Part of a small language model's weights.
Size: width 768, 12 heads of 64, MLP 3072 tanh GELU, vocabulary 16384.
Architecture: LayerNorm before each block, learned positions, biases, tied embeddings.
Training: a variant of Muon for these matrices, 1007M tokens, 7683 steps.
Each number is 500 + 50 x the weight over the matrix's rms, rounded and kept within 0 to 999. Layers, rows and columns count from 0. Numbers have three digits each.

# layer 2 attention value, 768x768, rms 0.0889, rows 0-108, columns 128-255
495519556516523501578564481495548556473477629505478589491583484492506498533489465579499506515528566509549569446481517550455443449453494482548513482469505570381539511524476360525487484466482480585444422442508494520512493454487561449484473454484444516468484582456477480472475453495464505522554528537557454461509533393492506446520569497542529476458454460440475516615462542457414490520507
482430423464482475515543584516485490536453544524501492485559509481521456456489415519475469425553461565525468558541474557536503489512515545441494458502498448406477541489491518467503497435532529547413565528527379523491507478418554580442468526465503509525509486583423580538460550463411431493547546538477597505487425499539504552432516407495402424504467458491481488538467457543492538474498
531504457484575413473457455485436477594510455508453537487545541423480487536590385451501590469520526414528517480484530555489507532522581540465549475483579463510541552484551519439526526466451484598480510490489437515509455417490475508440531476507484514528488452507451464455460431544476545486487628468543428497466596516425429500460487585472466481469464500522468451472493527528635506363479
544576578451458403462540513521477426490480513478519511416445492545505550522586546549581460519508561506564467408500419549428449488557403460528490472467509466495479466570582533459463493503523514534482461505497527611539483598469538534410481549513478507559454585522450468417557491517531457466448465556433467473512457539604479456606569434517409397513437495394424521481449524484583632596522
496546467590483457515528476434440408426539505544525504494497586504604491477521449487475495550521493420443513490578490595568486456606526540532466550455546483524487535503510609501553541541514523390471457458540532503546451500443560568472555529484548534533515544489541596569491554525433477507525467503562507542474447492547459592479532538535435539471451486415588409438531431460479583536552
463448595526389492497516512494488523395479478484510545457551499464446485479437449483550565525494474569591374527554543456474512514559444490516512544510565396505566485493424463515415549434548587460523551511504453505541531440442389444591455555583586556554477509562418561520577459479583481546523601420507498557535494591437491611455596489561426522533402496558484527491573400515423517400454
461587456501645521540469504460506489531388468515476543502523594479505555462490477529436477487497428507525516450511516472610535476443555561459477488420452429546495480496472513509450499508544496384480428490386477523516504604458484403537512511509508577475424385415423542512542492494407534485535503484502578508480514489536396537434489581469531544498609491460570508464400441504570495441468
553497493552501442582489499524483564508445490461430506495520514458465533513530430504513521532438453461473474423564605493492495521512578518516538493469448449499580477495557493461389507499578448430490487482488439538557565553538497527474434547491383432504534524498518469524569529484452455434438455569475486526549433487492522453432562532516518460486454557520551569483418515422485452515545
424506485427525399532411537511541498483510461516485475511418508467470489485524490542542450488526518452482466463487464506536455531515464525468544413520496551477487457564524495637532517461457548519532522498493457438524428536461591505512477444459449516474453476468478509469528468432511572579448433450457467449474460530513466485583467439559471469440456516498548435555537563569536543512499
533457417476541562526365469474467420495559542527460414505518512425600444444462396532507512610569506449460427536572400464456576458451547488433442486533542551464497537451480450460534561365567514589438502429575446553455502420485554514478570527584436567537533546524502531402483492515494584530498563494497565473487584443511485498467510536549557458553500425472463537428403476480503455507416
472518525456508547559430433505482565526507460558457467516483529456466519523451507524473527478491532594553520508504578518578595472517419590543472493524402505456463585485532495544389547503511427520468484577558542487433584395412483459589475477520441493441428448498489565525488437483504496449529620466437492468489524522475474506513550498486536587415556476533536503572495495580601486612455
520501485585542499463501515563366421471495437490550475511458541559483470521523583508461443499515500473435427497562548514494508452520579442462501560577530467504517450533406480578523496516498574530522609469506524414490549501477500556481467490479512486440551475480570481577502513568502519536525502622470418526477441381497519442508541465402460472470473484452510505545491537535484510460431
509490519448478449492412514495486456523520510523556425481525525536499482550435485582534532544447511532540546491563543572565543560505420415436540464450501465420426500458511554501517515495537551474403590563519468509474569503428510498552538501461495447460531461574484454493529484521529530553481483450442459476555520467514474495424554531523543491438515449525454531510496559522490408519540
426520573538511557458469524503486493566517410472441553541438477448472499551508526473425542517474523444563584508541477521576444476543589528515460488503506513504561537512551494527488502446436559528451553564495524399528480410375561494563536525525447491461531474471443559422460550543364661514484536489530520540496557527537504545514517601533535548517465423433459552515456527500583558531477
453511427507540539529499443510489459520491517487502452591563454468500438498510442475494554470587541589455400521462530469410654495501458595536461434456459498434547540520502554457525539492446434609543548523489404580461375406481538608522515463527472523556596476534487436465451470516560441547553447511490483515585440459532481495468455596533482571489463438546501433418476447531546484525537
570534487557450514531467559460504353474507400469519461537509514537491514587553542499563489530562552522503542461533535565547572429494518438485563528538474523602425466411534567512516474473542587479458372525478585571508593511440571433501488499526527469542571422526498562544499561489479428434487706364449484500441530493526563422609496487517547480482503513481524518500492461476458557428513
519509464556436493538492470458508437433462571469512524479543551488545471495468521531516475539569512596478415504502542507444502514406455467447477473550510477499498514446506457436515492498542514516480406492403594552477528480467484480506554457550488508467523467475496509546461446505521512481575445560526553474524503456564497503491526539505503548496546555560407471542562513449530448479498
468513478500534561549474486487535549488502522423549518471457517482535510472456580491505587500551519509524568543519533457526526479476470483454471472503486453500553498432482424502466456463545560497523445506447452409488547529549467471498559465506508569568423534444492463514501485615549486606607482483502419552464521519437530419406473434557538437590525535479465581504606503530511436471558
464501474519515514508522506429520567470450372531468549472520543564555407497471534498439422483469575463452544508586454516541517545439486591514504437537460425437517426419423515512521469521452475431558479501528539562569496489593539556528454436473535539437410600507462546569457502456495469452478455516565477479482497506560521526500441507485441464476555416499510517479570543478431423484492
528551550513355525557585518601451484580542481458502447481505549488439466552543473547505408533535499440584586517541622533444412451577632505537459480561540512458448520552502437492440533497539490440459467447495521513472507356460524494416490491449518547463593383553551503450418489557453521593524459512535513506544565419498450492568500464459553478508545494466523541497512422471509494545434
534553606543400458518488486517507459420427576487546548392551434584487514525473584548529465461400553494558490555541564458491514483538544424480519501496501537543501570550510411484551552533411555559491512458482538452450497446458606507592528518490430462594525449491523569532547417474488432431473506447428511425519450504514502467526478410472486418463475508481493445570503483464453471500520
372516501408513497547572405434564517474485494529463526487509582481539443477441420437506563469485542527384505510572430477577578505645537500531460451525617423526560483456560461430554482487449473447534612499550513527515486463544495509465388574385463501514537590499556533468403462566512561482487530455524510547522472519557439497461421446572494584551432504485512556469511480504452411417562
534462488570457474485455463581535468519454466540541552577541494467528534458435476513551429588521551474471468439575485545494608399485586564445471508497434546439542395419467539518512502473414588576537443535475537545474549575480570520447499501494470516482610466536548589568473533456454457477512453564554464473572473475571570534542484526543485506474530500532481470443518595583402393492507
512464534480403494477456502458490401505471489502405525480512606385456525599471568544493402433562512474467485548509505501539432462470524585586550548528488481577504513484480468517502473428536498444466440472453557491528460553523482518423488488483485465561462546511556523506594552491494473581401530507563537548511619462439531531456542425452426483478449493464627495465629423454511547430458
441587493568504494521515502486496560563442462537488541498515446490573497489559427496514537464458418534561528469569438505589537554560528498496459549520508471538533537519508511462545513466446498545472448597512486489574538438436495555608501540497604501502529534401519529579490467412461486546420608486443511507501509476498561543504474507520428546514493539476485519558506532488505568485444
498458485487605502525461634460520450577484544548432431562539515613530479518503535581521563464521499529478490504458481508409439459451514551578480426569487616529499501484444487541452506468485527556432427543545450530479551536535622512479532534463440479473513566417468494477540417519511545493486462498417461529424521479459443484441525575552575521576495459444470522430416488461558559472496
465575558517525518480467553515458435413495497412523407464490434565507479438585550487517598461541588542409454580480451526424516440561639446524547457402390454503543491486542493575544587470452489536542394532478496516442529492570600534524493521430495575524443451544484400476575475536606414474521515490448470551494534489450418453506487514536520530517462473551556446531513598539543550616489
469471515540512614488424444530487562465461403485567494482483560490488537548429450476534477430500463501546456573529482546573526485458543508439449525485471435485563528483492386459530540476473494495518448544449516404415415518514436486548537515514567493532522438416509516538533488486546529443473485562481555510576481499465532542430523514453580478397496523621565504478529575533555461458579
406497496442571387516561505383437446481431435466445550530439475472551362477515542472462554447593492551518451528464485502513443515469469560497569537550496488522500577414460455447530578432520525569554513450591482571504457480502565492542477449482464449505554541456474412324537494544497581449461559464510578621428529523423461495458437573474534559470445501517472479504458517467504525487544
553517531387619531439427477571474533520576367563499469515499423478432487408549554497513551536453508425519473507449526474561543540494573517565518552574551638455529542460469533424459568448414573476507493461548470500508507513592469526472469511509414499479488427528511511512543516540479446559464522461505490475467508469516519369516487500512458460467502422441431470556484458507481431477541
506441606496385421565527523529506490538515482452492504465517500466508479480595533487486471468585481528449455550537535513508431533478503513507550448614557474565470519622426570583523439532542477407505478441426526504438535494595519478496531491506462541515440504514481473437456566442536476483518428446544464485498521539421508525510472493498492490560472459432516463509495533467469478486431
496539409463510504524447464487525530594544627437551470482473463482573501456519489566501465460387522525535446488473488503501487559507557476551454531462509529460527638597404510503428456480518494495498571584461497517441448514492596590467477540458473592538435486421473482465510480572515559529548457443460555549558540549527488483457541530488438444451391509465441495521436478421513450556475
568518501594445466517514471494460485461482511443567412500487505527451543569420538466567538511436502520558557470547539490474448511586559409499400503518440429534433465558522501400522500476565535489446519538542429510585535487474505517484566469512577479554482496507485532525476501465388442494437526495408536462541447532440490542436580433488523519481512491537534463605551549517478554443515
485414469455502460435451508499552488466410412477607488513528396576544560495436534608474509498530486519553435508512555493539521468423476529493514481472487569477465558391516453554477546521427628546490492536479427508402512490505508560551447537568474499521471496422384540550603473401528416517522488480564515489496471568517589442468534512493470379567469522615559469521537549481459564519533
453541508519481496498543461577483602441532514519561575448480505500473574447514531377441631513499440412534541555410679408509402569606480538424511524525497557423458589559552557506549478497424561493483462601491514452466439489564507584511409447442511449443386511496519470493495553498591530497465499513471469449469564529603552522529473480440537513465500554509521547525413411451455481507508
465452508569422537516494628456483433489424582424453560431509577412507523511562494473508488487473498555471417501490485476515461475436480460458517477444543611503570479567444497417503450486598520483538466485503498537524524521444453520488524543533464396599508459502521526486510496522444463489502506539472559439513464473391489548501445470495534528551534463504563440400499516496426533537456
420459443427528523471468514504425461517518529514523432475466420449583461536535527486515466438553467479529477561414433481473481530457468446531525526504519538526579577452503510455535540516509522501509502463440448550419505476516468392413547451509523512588552517443463463518511508469462432510513555443548471511555514496419456473566524611405409587458509496488467443483551523524507467483507
581525468515534509446460479448407443523524512565474498514499539456437454467423527450493505508522595527482456411463504566531563505599477452479590526471423552502551511539448506507531520511609519427492576521582542461575554518467497387552508526466535423525557575447572496543459511558512510438509532519494567474464452474566433497499579522603434525453533499463491554491582546525461487465509
489470493470536489500499538504542577582426420576500514455425558429507504493531414538410577523519449532404535570401529495500476510493442546463508431483494500500454485505507445450491518526512561450503353456506432530491539569462459438442506464502475545488554520480444525452406495555539500545524536503508527519455433475524494499521513543430425480500511457553526488408491457507541481501578
523489513415536502487476458474398601516473545436526482404635466481482475483530547613454533466440484559501586571474525513478462420572595538497530493455553521434455502548432449458438486463500566465409515513497574485496469425550575490454565512415497470489428430431426440459532413499482525469502523516482427484501480458558550448449441441579508503531523517490530478543491556517500559586529
506547527539509431401547469442522534476504474501513535550540433452576443624492417444551453504476588500477490523488407538547536586443422438477456530554436506591447527413545495524539444464546510452608528565542426457527523471540528551484585477484447562593578562491545534508415545432477503397480593524487446494512513489543479506440456463513425436416421535500484533490546471558570454531553
483541527497500533511409463490528485470467493482543551545484503529612504475504449552464575490456580517589505575595586445377483440501404583474541494476494470500482497458593471443475525477456495465415572433473531451451463466427480524571462490542510534469462479429517461649542499464555511497423530500504595585531501491569568489531513429558498440480468481533548519523568600410565423527550
559471455536435453608520392468527521541472529481480513567522515519569445497427501485518465471562538548493542526635548463578566520495495492407435489493595413540483486456415515531524568477540422474564421474484538568539514544449557509506480600535523454486489512534499573402497464479501448496520539572536517455474394483490472569466477606539440524515488390520504461538531504464501450512469
535518399428548486403508610465473519566587537511463469507408452526496417470455452526511570458430439525500383523479481507534500586464456504400518516453424486488470494492500513436561406512446433546550469500510474530523530502575536471558532465553492534499486537524492410554485455547530463529455457580574475504485506558462426489414494489583420543449515449476433502454467563382540506466559
472495504453478537515509522521493534440471494475478535562391446554504522462448459411442438613482481665473539470487507556557506567475453457504511546476477457542423523509535515526412512414476492482493550501537451505505548518487495534519443532583491423574477542545597499465430438499350502480579503484484535513476515415535512484452593526474477456470475588501499498430453383467440490469497
489515492467619555583454501530584454485465509499427457464386636466420441556545488510527450487428542565492489478510440503487507513501499537573505526437444418567580487557464569553539537474527482492479488453538375482549616479430550525492514549536596513486420459499507475551377554455516505494516394530373490545495507545490464473483494484575475607458503481538491423498479513405491603511450
534474515600533481512472547512438436475566453578509533594534513536470456463433408486508489472447528480448542556527487509478556505503449442488524466557515450502531497569453530548506489485427503489545410473444433524473514527489540565533456520497562462576488527513535520540547450552533455564574527501473472553481375486455532437439519569553517381538548541505418543422480470503548447431382
532482362482585546473524482461483548502498557580493435541486508464424459509453435523510524467452491510536610489432444561426536533568527595474444444520555480505524516499414496472471491510539530496464579517534421533510485453475439440487472538479542455496558461544511467428482453449501530497599437504495483432447489489508496556471498535512452508451571519477481418512475495545529522466587
498465413453571484511487500437489522502419425521460454531540471431456415518477459471508455464482505484487572483507456504588495570524431538591469364483446462480527471557548525474554561524483545535572514599509493483577599489539445510609506504522481560562466490526531485529538460474499465435511466477487444481565551493527435578466463568563489529511538477477416550540551514484494487459504
407482471431550489507464559448526545510457547513419496405484494446492514492469508515490495533538480532533458542592536481502538496472485564480546451449448527450558503513622511440485559423588468562442524543493502517540582592478445484496406522490377484547487426512450467448487484521546444531427508545440541533588436593523482514466482541578461434498431492507469468519492542432440484569577
444432540438503453549542534461423460435413433512462486560473534442525554487467515545415450541486556536524477454492488472484441467539413479512598516531608487460516503530499500546522405480513486459475507481481527492460431516480385413506508477510470499522409566442548466597516431490538516469519628545545470477481491461405494558482495533515430511503537558531499487526586550482486423580558
577511463501525533557479504486543504473536570573537498663530508491531462529528490544502446476503517540560478476489472484511559493419455556523509441573491433487495612512486567440513539543522445506505445485552488614586591509473422579588426500459519499554485454512475504556475478460511558524503431600449512487483413465452532486464476453460518572473472462524483487490587534550577544487474
501531487449485622520485552489571421487483521448582492485511428467484469494502547523564561465496442489542543609442566536593464481449561504536483434483481517506493531561567511608409530478590488513459569486473544336497400604528540518503506465480468587456485554503404470422534537507492520486430481519506530492512607537463451467515456448508481447427469549430451536552486510481546481534503
445514576549488475443573487492538482362503542488543416485491465489426537492525490552549538532465421566485483582408476461485491562540456520490540565509469443453486590530577515576452557488503436468485564436482451505466519514519443561595400537395442543501585539598386485447450482571601572474462544481443551439446438472463427550434551498445588511349452554558528486637493464561509510575489
548424525583538632541571567490509520602502485460499556478544501556519511501476595503463522481531504478499440596465554499460478506456511444566473423579559476488496551496492499606494464584418433501417484448393547500476411566572530511515525496478623408512432548369486514510473524536558493565391486524537476467441498566379546463541424477444611514565496521462476506415495458531580544392495
570459566502432585487484512491517557470498556459450485555506505510530544533399555515503468462531548553516518498505481472423505598451524470463510506470539505488432547572402519605433489451537507628466452450513504413412474479507508423529487498512455482492475531515535526488547538472411535496493505561502518527405573570513472488452441469455489546504529498548570502540489536509515590495402
502465514574529513531481469459516611611436384478398512548355412567464459507519514402475543449458523511472422491489454414586515540528518492488467451488465497507460552491494497494603567482463493485550469414448506529515488446488522433509462423533453447547503437564471442468507455427601512464451509483604589550497462575471529564481569509543519445530516512441537513565474429506546603555497
429529504567490422540476547579490475510406506545413538507356421531504508464485521566494558460548533511471450571504458415426522551500492515444449463522532511519512516434485502544468482456499531592442483499489466494549510461545558499522535511541591477492478589432548460531578449428559444498487567508522488547487359513471471461502500519524445556544493551583444443449453571504565493454493
520516473650508513591453448510487467543526484469453488592492481394506455437610496553491492485577560486462564498500443508532461578491571507502527526492411495465489496478514462508541469555408495452542451507461572526509488546477577474495502545478487466554507561542592469472479566522545365477526489532538572534526483469473570427580471535479432519564537471448516505440531445512511494439548
521503450513486506451475595476531494600487438556543524626589406517486479487436584535476447406469480452503494555459463528598502477453423505473399465525477531431438597533508444559551515517527453444504570505484567519527495512443547482388556467571470507475513440601389521460527473445384504535502450474470472499568506405459540556541528529422530408471503428465441455533476490432522485412478
509496518528432505533552540523491564417478507528508437373464415496526455506613533512485560389474536528547532523543446456503477533427521456445539503508525530543423488516479536489520466525466546512559530462492483396457395437486467516547446570634428471444392521518551479523496599433424494551516454551526472483524540489463458491558486460548485579477486528536425515647549441556442506493527
474507556484463438423565446443553455461529551515473456463534508484506526501547433493551452502608528568500600471530457461493509573551444611487549499471537499602394525516585459540591523508511490464482545522552464534496463451396430472520466529505525503548569518551480569390577498485465546481570535460494462501423575483538542461498564376488400540470455531423526520549515521502499472512543
527441471499493535468515536532477504600392506509533505435481494409474472542558460526480474486471449425484526474481608434549532471586518550488532594553496528503585508513521571470473571541429611602504523478468409461492472509532513489505491516479482490533493572478452483449477484492479548525410531549479563534544528506434536586455459586494439497476491457452537539396443501417439553476477
513557597410449531484554475482554515565487493501441597525489542483494491542476458463465465483511514438477590479468516449507457523418455537470488552597484517511377432558465482463598434493418473602475506473494573512503474528574458545410435453363423456517450453499495471490469470544487521577473506436600508505435444532445492463443506565522500485579464582470445575586483631536453534564459
549474464450552486466479422382485509575450426509468540471450511546478460420479479467506505401512580511453553446542465644563477588547468509510496481450521477519483462496498530473514552476514520403540526484500563483502536492414519538465507522515523508454512473533428441437490536463439382462523426546421499446522503444577419555475477492480502531524478485536580465516546595451545561459601
449428528572449490523437510435487490532482475563524473504570559497524444505511520486503538565537532486515526549579560543483418569501545601561537527493534362580427523550539652426484445508505557544464525489526451581513472529536518563455532537422517508506506514482484606459461607607462442608472536447493552484460471532552557522485426511558457559469451583427572485534504519420516479476479
442535492528453446458589492492510488548511563493390513484535454467528500427514513448504464503558471549424464481537549514499556467550546511374447458523545520532470525459501608509481474541521544467501477509542528545434645529520496544494581512601512457434452624516502416475470527600472486495542465492558409448504557482461350506443590526529431537458545470492362556531429565467472489617498
502510425506516488592472460500468509499530444450474464526420543475508549572514487554451499448568467555524522527455489522542449536487457503530461614461488504501548456523534581510494483475496466505469469527531547450450489464478519610493507468454613514508536387528432474550520454552492526541505537523543501552549475490495499533421513522510529503506480552530457506572513538563476495530532
511544473498591486495534614477548562471444451411515545488491470480472485475532491561502513447472432497554465469496518409413490457451546527469504521568616619473550502497465492506439476417475548470473539438503470499405457575602433513479462523492366477480500500526497518521533370495516574505401527546467650525564501533469402448421504584524536498561450502481509488530577461436483484491455
488448429537486464436541486584432527516531517606483547440429483527465552487460540499453441532420423470421470457542559356542548485476546492462554585530469529453479463527571476559531568537499429502466521451489563497522580421542506433496378500420483522552513481540343515523496444498486529549464571571544512558475491555504480527524452598611541451632503574449453543499539522520523481496422
444539416557431584552536490571533504517555556452443579438535544437433534543520517419468423512502375496602468428503482450390472510482516552509455428504438543557584560467498472517506566514456388495477576505508480503478477525421406486548427544452488456545528461472462473536462490505600420473485524579566523501489514527494385494530614444520586568490515533391458465537507449437545398570486
485450565524565529477484496478520557543480478538541414598465551584510442543420549505503506419465596542510486490496515543423434481528487418539472484495560484406548471547599454378568504483519546504533486545434474461496498474548578506533520515447437415461473400406510499418502529472469535476501541495474443532600514487516566552575558563436538486501459480508477408493430458512485544540500
501552520552482576501389504545500469504513488479432605553468510451451558574516506614439480456510542508608497484499512537474570419499540451507534487486489590409446511529485458591500512523643400523485558521566530492499621489467594419462513451471399527470477557492485528493480463482492545559445387442488538484514503482505474436494534558458508534500518534487514515543456581538571492474461
531416444532451518505581454507446502512422545389432428558495461507473541483475501526511568435530467499428493565526491499567497549528469528589503505520492518499462497541512438400474523535500534555490574496438542521404520568426503515552437435502474349488511585502416464473541494440502493450463547504430572477445522493460435500409506600548505528613516559472495441397481421511491460442480
458459599522494518630558498456511548523470565501414528482549483595461480502504483466539458443531406490492587479523604557544377482539504484585506561505515507517460445507516512455516504490495491435545557592542488460476536598563517478525494474533534520452540610541514454480642461454484523511532500413485479471502505569379573553425477542494537514453517442471478548420502455574571535529532
532554506530461540467489631503468523500546429560472584527430480520521463492560486521509518552437490457483517477523586511508480456497501497490411494555476480498458463506501481452462399497427479591453555549505487485507498506401435478514486526450526634507502545493495514435528511584511462424446543504506512432539476530397478431543416404492588541428420496439468503499558508518636548401499
473407484418544503471555562515471548442436491505539436471410446483497462477484464563422489544537395480512384529502369426552483437422552469488614482518536471497612479445496584460417407484506492485511447504515511471488501529548471549501524480531527530543535488480420504536513489498505491359497554505615418510566464503501467495483574504431524559496504589530455491540563540526436522486468
476473415617441557573527602547453536573514446450489543558458489471572522502601559425500475493566481538495521443492610470560506442470435487514521455459514517426577401542447530508511512511460512512492523511453525528528536501398472493439475500492562465614626596470502487519515577443497455542502525531442499571555496515415445451457450473488464490566574506470447434489559481501517487498454
510402497535597425478553501504474520417474472477573462498578475591484543506537499518465434513540483434520513531448554520536550456489456562514568476520531407496467497528487503555555405529481560407485515493570495492519609516537501525463422480511438464448399545483494565462504484470468523473524454480511425481423544560461626519531502459433526395464458521543455574458557448498501481515535
529513483487471557476459609509389439423559520420445557427445552491521503442533538407521447524467442530485522436542472495534595482457450530446515510544537544482481432393641450469512521545481475596519527574508474504569531577418490445466451514394521543439492577445510472499512512569452468509500445575518485472485560388503461504499461435519489433508524502557558490454588428398496489540557
452513437474498523443456550428461557503482484467501524422482519556504459575568505528455460461521513535512433514504433476496581419460503496473521436473488479472540571471346455500494556380541415506471541421455510528493508505482484509502526464518450516543460517385431582461491449453456534461465437502493576479438461457480464526457503540552649547424593491455480564586542466472423520433410
486531430454607497584534475517517490464508413521462473489490440466498384540444497399514407446450529467430553486401521596557509498542595525495420442488521414521604568492445555541513417480531488455472494529467508460540541462485528519493457506525468505539408390506564491505465456505519599467522435550530524539591454504525471514431476583533449558516492555497523445495534562480500482444487
475519492537578442472460338538463564410466579506541569518522549491438465504428551542577505497508516376478463537579535535485494435537410472465559527515530448557527541435538475509491548559543541452475488566507535459444476539529502539450492446558520492488503581584518552506533428480500495470486487478530518469482508505441536511494482541426582522519496456495602543421528550538489426466547
446616497518342470521586536561479444522520435486439544370490561549531549494646462414561510576440536487554560375490498538577516461515471412493481515487509471520472511498472479483475538574477460495610460539508524485521426414450503454502441509555596418612556482508471519521521523505455409433486494473453484539502510460495497570490472426401549548424517524480537539552523482507493488418444
438582539482500536492435500444526484499518469472548524405464478536496520514541457470523451487575401451581409438515426577495505493442416540525566547508454477526505501488442496443509482493487518584495462447495392520454477583446410495466497512510406462519516491485501534568471556565495444471531505424535479531497499498489491404572551498503550462429519455436466541476480492446457427472533
498515480516545364458499565488494510536559443522460471481414489463500502508464405417497505497532469453481539512418574499457363453479507523471485506497410467515622524512581541461504492363549556541467537587511517595473497577417486465542464532486510517513540448551465531531535498513496569523394552458482514529498454482564547518539564519552508540514491466569470472434553542467515567499545
547472527543548500514454473403494506523571443512527484573494473550460477563449518504491474563560555488472434588556448501504507458568508561584456406540587419499476467475512510503472477554520481458479437479460430509518494533537514494475584470460406503534396528476459548540473489568456492514496445448440459522482533569471633467477546540550538417478586373489522394429525473478602594431503
486445503491532533488515573463495507548505459446487424507484617601556546491430482520423471435500462496573471513468495503486440478504476442445510520531549495506457447555458462489523456437482444481535498449528486409442475532490506434525412481516504592502448469521558525509480482452494597487521482510522543495522519533518511471509477457475522436488430543455498423488526500433566483430423
405549460501428453560491545484557461422460496566435533500522495546595511506564524544489580503489550497521484505533561442450456510476519517398533529522508551479481553446541526508499517525535499376508584525474452445399496442558512486519489439514476505437521513480498440623557448444433457555475505574531556535523505426493501530520560546483434485516468546588489518481446483447597528483484
517529475485469477470559567570416467542499528513428500474461624492494516480426506538439462524481386510491551500456514485528453522554501492458477561435518467423487489533515504429569615562505460486513487504507475531527601430398462492526483430501591461486556534573423452453503508475580452454418438499545447491528574504546507577592481514485533497475538559550491485464554635505524440513547
461442481508533500541548595496612483518541540526498428399491456437350405489504500518514541525532423448578520525601495429482545516543656508506519483528555579532565560526519480551470396436502578530499517573446481587456392411492552430495487599603510445562492409579497560506528514533476494389512433453485523445490493657499430583508459433448453528529558457520535514402533556497579579513471
348487547505482521476486498400489475458499475494426503465572583408509606571448528483470406574448510530482481468411464515485501450486521449470455556498497444557457571525386454499532480567532493520499517467494487445481488396535509641542494574458453546589537429450457569462533446514470470485513491513528558517526486540565571461506511385486522509366582492548487473464577495380531511502458
498458538551461523528408411463530610496466491543485565451534478439601518498454461475467461438509545521489469507569417544552443548473556517461515512465538455502538447506456533542506524491530539488496576515527528571609512378483503518565565518372498479537491604578488569509451505482574496499395494473428539513564496543459574527502520593503554439455554592476481451546525571562571472615465
494498430501498531439455485542374442483464511482525451494493443541487496462434502398464478513460508374459481539507477506489544497584458599411477590517449531458450469452474506431524587584518491527493577549489501508500519528588458425479460487503552525555527559462557525411550525464453390514541400535548429455495524480565522420527454501395568483445539488478483460517564636524463550546563
559507503589470518535492555534505571513506596400520508437427478423493497467526504494556583447580487580486531495462510531481459663469566574463490561546478466513454495537455450478485561480569476614491468529430498502453486523453404573524517468401416482524538422538356490491515566585470597593457555569472566468514549490496476467476397503679571474559499534511526529352524451531462434460499
501571478521510483493460471432508572570483525491471431585518477462454429504600493512537460428423569538482455422472524470480496480507501519534495488429454557544506538601510571449531528496472452453515601502375446581513543505437438471558409492557501438502454497516456542506544432525506465520466451533482472477521470526458505469483511409528463466525589487539474382494524524528503535496518
527549459612412536467476496394534511452502501413485441461561581530548542485603530473522498547586478429407525480512497513453438509497517537573455502489396469553397535528562531484546479538453473514575491396495594551485503582520516438404509513516599439511494478532494541536495565485402523476536515437480587428474448542515497447520482378555452463414474403564502409489475513441543548531429
555545505446519519425546506514532424524491462460559461568416568516407524525402501557519580528522525465563410449522471560495517530602530422523458537561482460571544458506520459511449493463518444545400568565479430565479482522333512445510456521499532531553546518425371489429426490480503548484437338441536586496526490511534461459539505466483544484469507500494587498466543528455499487512566
486617519471596525435391554497505415524484545551482594483411473559405567470454646527467570438473467561496429532479506463494535562438487516486600527543514527514482446513574488507574530453455440477561475534549474482499619478546505406478476560524487519565439486479401496512482517509453471589538462517497488484578526442440620523562449472526533458464464406484572485469523448403551515490466
515545475465501467507486532551407494388462533559435515443483549532516531490546503458505520524512482488473571496514537547452481471510509502480535541548532495501535461574444498502471540490482515530519459576511485459486465428401550482499618456499644475564510489460434487455457463461454486496516490543492388445554496496530450580507527509489539505420517463402489526514553448392539499553545
489400492519603442503444540493492489516439467540499520471443470582455460463566498486520441507485475576522449498563518418519521478498343516513564495485485569483490453467495576472552487548522391474540449492538473453522546507532465451470476459487476496417511525454549473482516519463578423521441517489483567511450440457517538485446453526424569560509474569585492473462398606551519531444428
505575580497442507500524581506489523461456435465442560436459454497460514471505417522458457522430492546391487556469439426474501521461426482429492610592421517553472418466528569563522474643494443471497467444493405420506496441394403492531463499563480449536527553568559458597426488496537546482467435482545459536546558517541512520528527434476581476447565515493468454484576457516570412548493
511441486485502442468413441508474476517485507533485533521444538487497483600423545511445517528535571491480472624451453627548495538513497496579533423512410492560438499544498510510569514521517595515505415456521502472525497506453502531451478518493506518523515471428461555452496546451511541489451458465532533537394502455521577489469416494539500495488445418544544462471538399430517506510523
441505516448417413496640495578543615483501520522452560452476472454472492491450472519418457524523502567503534386516436519502470514520508487487536417539534489511491499473419519394430508526550527430527529491457550494558491504404416576524484552473548546514550495507510524443493485496499574476500526558442528501496487492520427508543536522559362561449568507558511464502488520486485547577570
536534435522505439504521527548493496490561518499490481556424415479446480471503458561516530560493480532474523513469368360506630534493496470444531554489446479549551470585516407611513552541493442585525450395482437513489463470559513488547547504579536492645520544537487578576502472603480456446572503466494424500525522530571435525573477389437464438508536481429432506507555517454482508503460
491535496484518505489533533518457469523554488514589393439563539493503484515504508548466479491510497541471497501440525477432435420505580427560382501503488505383542612533481492572486555527529416523589427516471489496447426605451520531575505570512513510561462534554414599653499457415480508501482550479452533489537488493457542515554483441480490440502535599446544549508481521467452555538502
496524479487447468496527505501476471559512593561510554511489507414466453405540522530455551512468413524498515466544489516484506509568498517594576482509539443473457500428505478495459436487474552621563425459449523396513441593559505506525571507488525481479565422526602471514522593576443475479519530476514554528562547507453525461573539495411472504587484552519552422446487472477482467475513
491471464520445547533464515488565413453433460456480497429527468561549555497544488446546446537460455537494567531443549514521487483494528530461540549531645485480452491506536473437514519473566523432563493511463539537461557388501490541461412486417509547529447503529492454539485476501474518538499515593511459472498473422468549530595563462428470554532353605512576454492458516515472461486464
526493520476539523431396482456444521518469596509498485533621441475464541500468494461549553512454503451505483508523527510491500517529609544481416394404435490466468501604521467485472385488483562452470546515573462520418472565610510515532597475528475491510495526521550470457501484536461558475513395460515489514434432384525469536483563537449491490528418442509544498549530547464455545490479